Weights of a small GPT-style language model, trained from scratch on English Wikipedia.
Size: width 224, vocabulary 2048.
Architecture: LayerNorm before each block, biases on query, key and value, tied embeddings, ALiBi.
Each number is 200 + 30 x the weight over its row's rms, rounded and kept within 0 to 999. Layers, rows and columns count from 0. The size before them is the row's rms in percent of the matrix's.

# down: layer 3 MLP down (transposed), 448x224, rms 0.0438, rows 249-263, columns 0-111
# up: layer 3 MLP up, 448x224, rms 0.0519, rows 250-263, columns 0-111
down249,092,193,252,174,221,195,207,242,176,204,187,202,186,198,235,215,227,176,165,208,136,176,215,184,188,246,212,216,268,141,180,218,178,191,211,246,187,206,176,211,228,193,172,193,180,199,209,195,148,149,207,200,184,192,191,155,213,176,199,218,147,176,198,216,155,239,294,155,175,209,157,236,184,180,188,203,181,224,170,258,225,212,206,181,208,253,181,202,240,224,234,188,229,166,180,181,181,167,205,206,244,223,229,234,227,237,207,203,200,189,267,218,210
up250,096,253,185,244,171,236,192,188,160,189,172,161,200,193,243,233,146,208,189,223,220,218,215,250,188,194,184,160,197,238,251,191,152,201,192,159,176,150,175,238,188,240,229,255,201,175,221,192,236,165,251,202,213,218,208,214,186,181,242,214,156,190,228,282,156,250,196,190,208,235,287,190,207,129,178,188,150,210,181,159,239,234,215,204,203,179,208,243,171,222,207,197,150,165,184,205,140,204,206,239,196,154,169,206,186,199,206,225,182,239,207,167,164
down250,103,198,198,185,231,191,216,171,203,178,174,207,166,185,187,158,203,227,141,189,206,215,253,180,199,137,201,179,238,207,177,221,265,210,196,210,190,240,199,231,209,178,208,150,187,192,200,144,179,206,212,137,210,213,222,207,204,216,228,168,192,248,208,182,263,198,232,194,242,208,193,204,159,243,192,223,178,197,188,205,236,120,165,214,177,155,208,193,249,204,241,176,274,191,202,216,165,185,181,190,170,232,177,202,207,150,105,175,174,185,252,254,200
up251,097,187,212,185,178,184,208,187,208,178,218,140,203,195,292,194,203,244,192,165,198,216,206,207,176,167,163,156,219,138,197,187,217,226,162,190,194,227,141,186,207,199,209,152,200,198,183,192,196,213,208,161,256,209,216,217,218,167,227,215,168,218,159,206,152,245,201,216,181,249,205,211,211,183,204,216,136,248,168,166,180,151,200,237,217,184,192,182,212,191,235,167,198,186,273,220,202,185,203,202,171,198,231,164,247,189,188,188,260,244,221,203,185
down251,093,177,201,192,197,267,196,220,146,209,165,219,157,228,210,230,163,230,205,152,230,212,149,212,148,196,190,215,165,239,255,217,204,181,209,182,205,222,211,202,195,250,205,197,218,212,195,254,188,222,161,236,190,246,193,187,241,207,213,146,183,218,196,207,209,119,175,154,191,181,221,180,186,187,205,174,185,161,236,172,242,209,236,187,199,297,178,245,167,195,204,114,194,232,197,175,278,199,185,163,199,191,279,197,202,170,225,189,157,155,207,211,187
up252,106,206,224,170,182,212,230,225,221,268,170,188,213,217,235,207,211,227,230,178,231,229,247,221,205,174,168,160,184,169,196,259,175,242,212,230,186,160,235,264,217,200,195,210,147,195,216,247,197,220,222,156,206,249,228,196,177,199,212,191,187,219,190,180,163,163,215,202,184,205,219,224,209,202,187,203,237,235,167,145,212,201,201,246,280,150,219,214,171,188,191,269,211,197,211,195,204,246,223,250,196,218,117,182,124,191,185,209,190,201,201,255,190
down252,105,239,210,150,185,206,180,183,178,151,232,194,280,185,206,111,232,210,252,184,194,256,156,229,200,219,198,200,195,177,204,158,211,182,208,207,222,225,213,236,201,225,167,174,219,207,130,253,195,291,191,204,172,228,176,216,221,182,196,226,182,199,240,227,203,220,186,174,230,253,232,180,241,241,216,178,179,212,229,295,152,182,193,153,201,209,216,126,119,261,182,163,211,199,187,164,191,181,171,159,224,149,186,203,235,174,239,251,178,208,176,178,216
up253,100,209,195,164,173,216,213,188,226,187,185,224,228,182,211,192,241,212,193,220,174,176,190,201,200,256,176,206,200,222,166,220,135,123,149,199,179,224,183,141,184,272,175,174,209,225,207,194,215,175,173,158,178,216,241,224,193,229,209,207,209,192,219,210,204,180,206,228,162,163,214,229,189,175,138,210,226,170,233,180,229,187,212,219,212,184,178,220,223,170,182,242,271,267,244,168,180,205,209,187,190,205,238,255,206,214,185,151,213,203,152,254,187
down253,095,246,185,215,174,167,203,210,194,145,193,212,223,123,149,219,217,184,212,140,235,149,196,201,186,195,175,194,194,171,178,139,162,225,189,216,211,182,219,180,226,227,221,205,209,241,201,212,253,176,229,178,222,180,170,187,170,218,199,225,209,262,201,178,214,234,137,220,225,206,174,176,160,174,255,190,203,170,174,194,238,150,214,203,184,175,204,189,216,179,220,243,219,182,171,193,217,193,193,221,215,196,154,199,162,184,180,178,205,212,193,218,179
up254,098,186,236,197,238,171,224,224,201,201,210,231,213,183,193,275,203,160,174,171,223,193,256,184,174,179,240,210,169,206,219,187,158,211,204,183,224,158,185,157,214,151,150,178,234,170,226,210,258,189,186,153,209,215,217,205,196,184,196,175,251,173,190,222,196,146,199,151,237,232,213,193,146,139,151,209,182,227,228,206,153,203,238,211,205,236,232,202,239,224,188,192,214,228,195,200,195,131,190,228,204,192,203,216,204,212,130,187,242,171,182,195,209
down254,107,245,169,153,242,138,187,129,197,206,168,185,251,223,184,200,227,224,190,181,179,236,165,237,183,203,228,234,196,223,173,222,279,204,218,180,200,247,192,207,172,162,186,156,205,216,248,189,243,147,262,246,214,184,175,198,189,142,169,244,223,247,173,158,174,199,157,207,236,238,185,173,239,234,156,186,192,168,185,192,197,213,176,197,172,216,223,229,208,223,197,168,177,176,233,193,164,212,211,178,131,207,211,214,175,265,184,210,209,178,262,245,169
up255,106,175,160,150,168,153,209,177,251,202,180,169,170,174,248,195,142,219,210,224,224,129,206,238,198,202,165,272,187,213,222,204,223,223,206,166,198,254,256,195,183,206,231,218,202,204,213,254,186,191,161,170,202,198,229,233,215,220,216,190,190,183,163,141,215,197,217,246,138,180,220,214,256,242,225,209,246,208,179,192,143,196,213,151,185,158,231,182,186,189,220,187,189,254,167,191,189,158,237,219,175,150,205,235,243,202,215,161,198,161,201,207,175
down255,103,174,222,177,153,145,189,189,206,218,160,218,202,243,211,173,192,222,163,201,163,212,197,256,198,178,173,266,216,183,208,240,148,232,208,175,208,219,201,179,216,251,173,232,162,229,224,237,184,241,214,243,165,246,176,177,204,176,199,179,181,218,189,176,185,196,141,208,209,216,199,232,192,244,135,225,216,183,152,216,221,190,209,157,130,191,264,235,235,206,305,202,205,200,171,210,133,224,261,176,199,193,209,164,215,201,204,179,212,238,151,194,209
up256,099,183,251,215,216,224,207,188,203,206,236,152,196,231,202,231,201,206,208,205,155,219,212,289,170,184,211,158,149,179,213,192,122,171,186,270,212,142,204,188,180,186,213,154,153,171,202,170,217,200,223,195,128,161,221,235,148,157,172,184,188,223,205,210,166,230,115,237,243,164,202,180,208,214,172,200,200,253,225,207,184,168,193,185,187,189,211,214,233,173,149,164,196,172,189,254,196,145,199,212,232,259,238,208,196,217,217,215,130,134,196,185,191
down256,097,170,145,245,258,217,215,177,169,208,201,200,106,236,239,173,178,205,215,153,182,202,239,180,153,216,222,136,213,216,251,180,207,210,201,203,155,189,181,161,190,217,189,214,130,214,215,186,188,214,221,223,164,168,174,216,227,240,172,196,196,215,187,173,218,211,229,265,171,201,178,198,214,171,164,245,194,168,206,215,225,197,229,191,171,263,233,187,221,151,230,135,212,180,208,190,166,205,217,208,270,226,191,225,213,135,211,249,210,173,218,153,174
up257,096,219,182,147,171,188,237,201,213,189,188,204,234,225,200,152,252,206,237,184,248,205,160,207,148,213,172,226,252,216,210,209,145,197,190,198,216,225,252,219,213,178,250,189,203,153,206,176,162,214,162,222,176,169,240,222,204,233,232,249,200,182,147,194,208,224,246,240,185,197,226,189,213,200,247,253,230,174,193,192,187,170,189,236,144,159,254,170,230,225,192,205,149,235,228,185,136,213,186,181,199,196,201,194,248,227,239,216,204,190,163,193,158
down257,104,212,181,250,271,214,202,160,190,224,205,198,163,222,241,206,187,166,228,185,196,181,217,231,188,198,215,286,179,225,188,198,230,225,222,133,166,213,168,191,197,205,168,217,248,190,239,171,191,214,202,224,186,215,226,191,208,230,192,233,172,186,176,191,223,190,151,206,184,215,187,270,186,236,189,174,158,181,203,188,162,234,187,189,176,176,178,242,135,239,231,202,224,162,150,177,229,247,198,179,247,223,157,192,174,195,230,214,258,227,203,208,174
up258,114,195,160,182,176,158,191,233,210,244,129,206,269,176,189,244,212,180,251,168,204,198,203,171,164,240,208,196,204,176,259,165,200,256,169,160,187,186,199,210,212,174,185,191,205,214,196,206,213,160,136,208,198,216,200,182,220,297,179,186,195,200,240,180,238,211,192,196,195,189,197,215,197,158,230,223,138,170,213,196,190,191,194,206,231,188,182,205,135,191,229,173,162,203,221,223,179,158,204,191,202,204,148,206,185,185,195,226,205,210,89,252,155
down258,115,160,195,213,205,209,190,175,177,169,218,237,221,176,199,174,190,200,192,261,168,259,189,188,216,171,179,190,220,145,208,220,188,164,201,246,175,176,209,217,226,177,234,255,156,231,210,137,205,244,252,159,183,192,177,167,200,229,191,233,166,202,195,208,199,156,220,168,195,164,259,226,218,195,171,183,185,180,171,259,225,178,194,224,238,201,265,202,237,176,198,182,202,182,235,233,178,157,178,171,223,177,185,183,236,155,217,216,216,194,159,227,183
up259,104,176,201,184,211,212,188,214,237,182,193,158,202,175,225,220,220,245,239,232,209,221,147,208,167,180,162,173,132,194,227,187,242,165,234,213,192,149,179,209,186,190,188,152,156,170,164,203,182,165,183,184,227,207,201,186,218,138,235,219,207,229,178,227,173,132,215,176,233,215,171,191,223,181,201,195,230,251,208,196,155,110,152,190,235,198,232,204,260,226,180,236,196,218,216,223,232,187,249,245,175,174,243,190,211,203,232,227,209,177,214,169,163
down259,105,221,223,191,151,195,125,226,176,302,197,202,225,201,155,197,218,194,158,185,166,186,192,222,172,203,192,214,197,157,224,152,182,181,194,189,193,222,232,172,191,174,199,175,194,217,155,225,195,182,141,237,219,196,215,259,190,199,202,189,198,111,236,220,246,212,139,217,237,265,221,217,182,241,207,151,200,213,197,253,195,216,166,234,211,198,209,150,176,231,232,231,204,194,199,226,170,186,198,179,237,166,189,175,179,169,168,239,165,227,174,237,263
up260,106,152,183,187,191,210,180,203,183,281,214,177,215,175,213,191,225,220,187,131,221,167,220,175,219,183,187,152,196,201,191,209,182,200,197,198,200,243,223,248,197,160,212,214,232,213,178,212,166,179,203,146,200,192,200,244,229,227,221,199,205,207,182,107,178,214,183,198,207,225,209,222,216,172,250,117,238,205,225,206,204,237,168,201,222,153,224,177,164,148,175,257,222,169,212,179,213,241,217,221,222,180,192,117,149,222,199,182,141,199,184,161,219
down260,107,158,236,181,154,191,209,207,224,221,155,182,229,177,205,220,165,165,222,205,190,257,131,189,227,214,190,178,183,232,225,191,209,180,221,130,254,186,192,229,245,192,195,190,190,228,197,226,192,154,222,190,157,253,201,153,211,161,178,190,202,231,221,229,174,170,173,187,192,243,169,182,247,252,184,222,191,182,203,166,221,178,219,258,248,263,223,201,210,207,211,221,196,192,163,187,218,169,198,203,183,232,218,219,190,214,173,165,206,196,179,199,177
up261,099,205,198,142,195,212,179,233,208,208,233,173,182,179,225,159,228,170,156,169,211,182,183,202,131,189,191,212,201,236,248,211,210,223,250,183,230,164,190,199,150,157,204,199,166,184,158,177,151,224,213,167,161,224,231,217,173,230,206,155,210,203,179,209,190,164,222,177,158,223,194,232,206,178,226,219,133,219,230,198,193,231,186,172,208,220,194,179,216,206,189,172,148,113,181,149,234,189,209,212,215,201,235,171,188,265,235,192,192,179,203,169,176
down261,095,175,184,128,196,194,274,174,251,168,229,221,194,212,169,227,219,227,219,143,195,208,255,170,190,187,206,201,137,186,165,190,180,208,224,195,176,139,210,231,227,199,241,206,155,195,212,188,174,190,185,259,190,177,215,166,181,244,171,176,186,192,210,243,145,201,139,209,165,198,168,209,224,70,212,268,167,235,231,175,180,224,165,154,179,259,234,204,173,254,193,224,177,201,192,165,192,190,223,152,194,211,208,249,204,247,167,169,234,215,226,181,201
up262,106,221,203,211,220,161,215,216,187,175,219,178,231,184,200,200,218,153,252,222,250,211,215,210,149,247,178,224,199,235,185,228,198,198,134,245,173,202,173,220,239,189,167,158,237,158,157,182,200,214,197,214,196,204,219,209,222,196,216,258,167,197,228,148,200,173,230,218,211,206,240,214,216,194,171,202,266,211,190,182,253,153,211,203,174,168,161,210,165,169,165,197,201,197,138,186,211,174,209,223,218,197,162,179,169,190,216,157,193,186,218,252,219
down262,102,179,186,193,210,249,231,138,172,211,161,235,191,174,223,190,179,168,191,235,220,186,255,207,158,157,255,182,156,171,140,268,188,234,202,172,201,249,188,159,190,168,204,191,186,179,173,241,200,177,270,196,173,235,138,195,236,178,148,213,173,229,224,239,191,163,203,214,249,177,182,196,161,261,187,203,209,247,233,229,173,199,181,210,180,225,227,207,169,255,155,236,157,263,223,142,210,191,168,221,220,157,233,171,183,163,213,209,210,222,209,145,280
up263,093,142,212,221,204,188,227,234,187,169,190,214,234,223,204,200,268,216,187,218,180,225,179,231,243,258,206,133,206,249,198,219,204,225,190,211,202,159,197,263,204,234,158,149,159,184,205,176,220,246,205,191,220,224,221,188,243,208,151,185,218,188,179,205,190,242,204,203,161,215,169,217,195,228,177,171,162,182,157,216,199,175,196,192,210,146,177,235,185,252,208,213,192,157,233,195,142,165,212,224,204,196,213,95,215,187,189,220,210,205,94,198,230
down263,079,171,211,192,186,188,272,173,218,196,210,238,235,224,158,137,186,168,211,172,182,188,213,225,172,195,199,238,224,229,214,118,213,187,209,219,179,191,196,162,181,248,148,172,177,204,231,207,200,227,164,185,149,182,198,190,257,211,235,200,167,210,189,260,247,213,295,212,224,131,227,222,187,156,187,195,184,184,210,204,179,224,201,154,164,211,228,192,199,190,186,196,195,213,207,199,271,163,202,155,209,204,233,180,168,160,188,140,175,208,204,193,208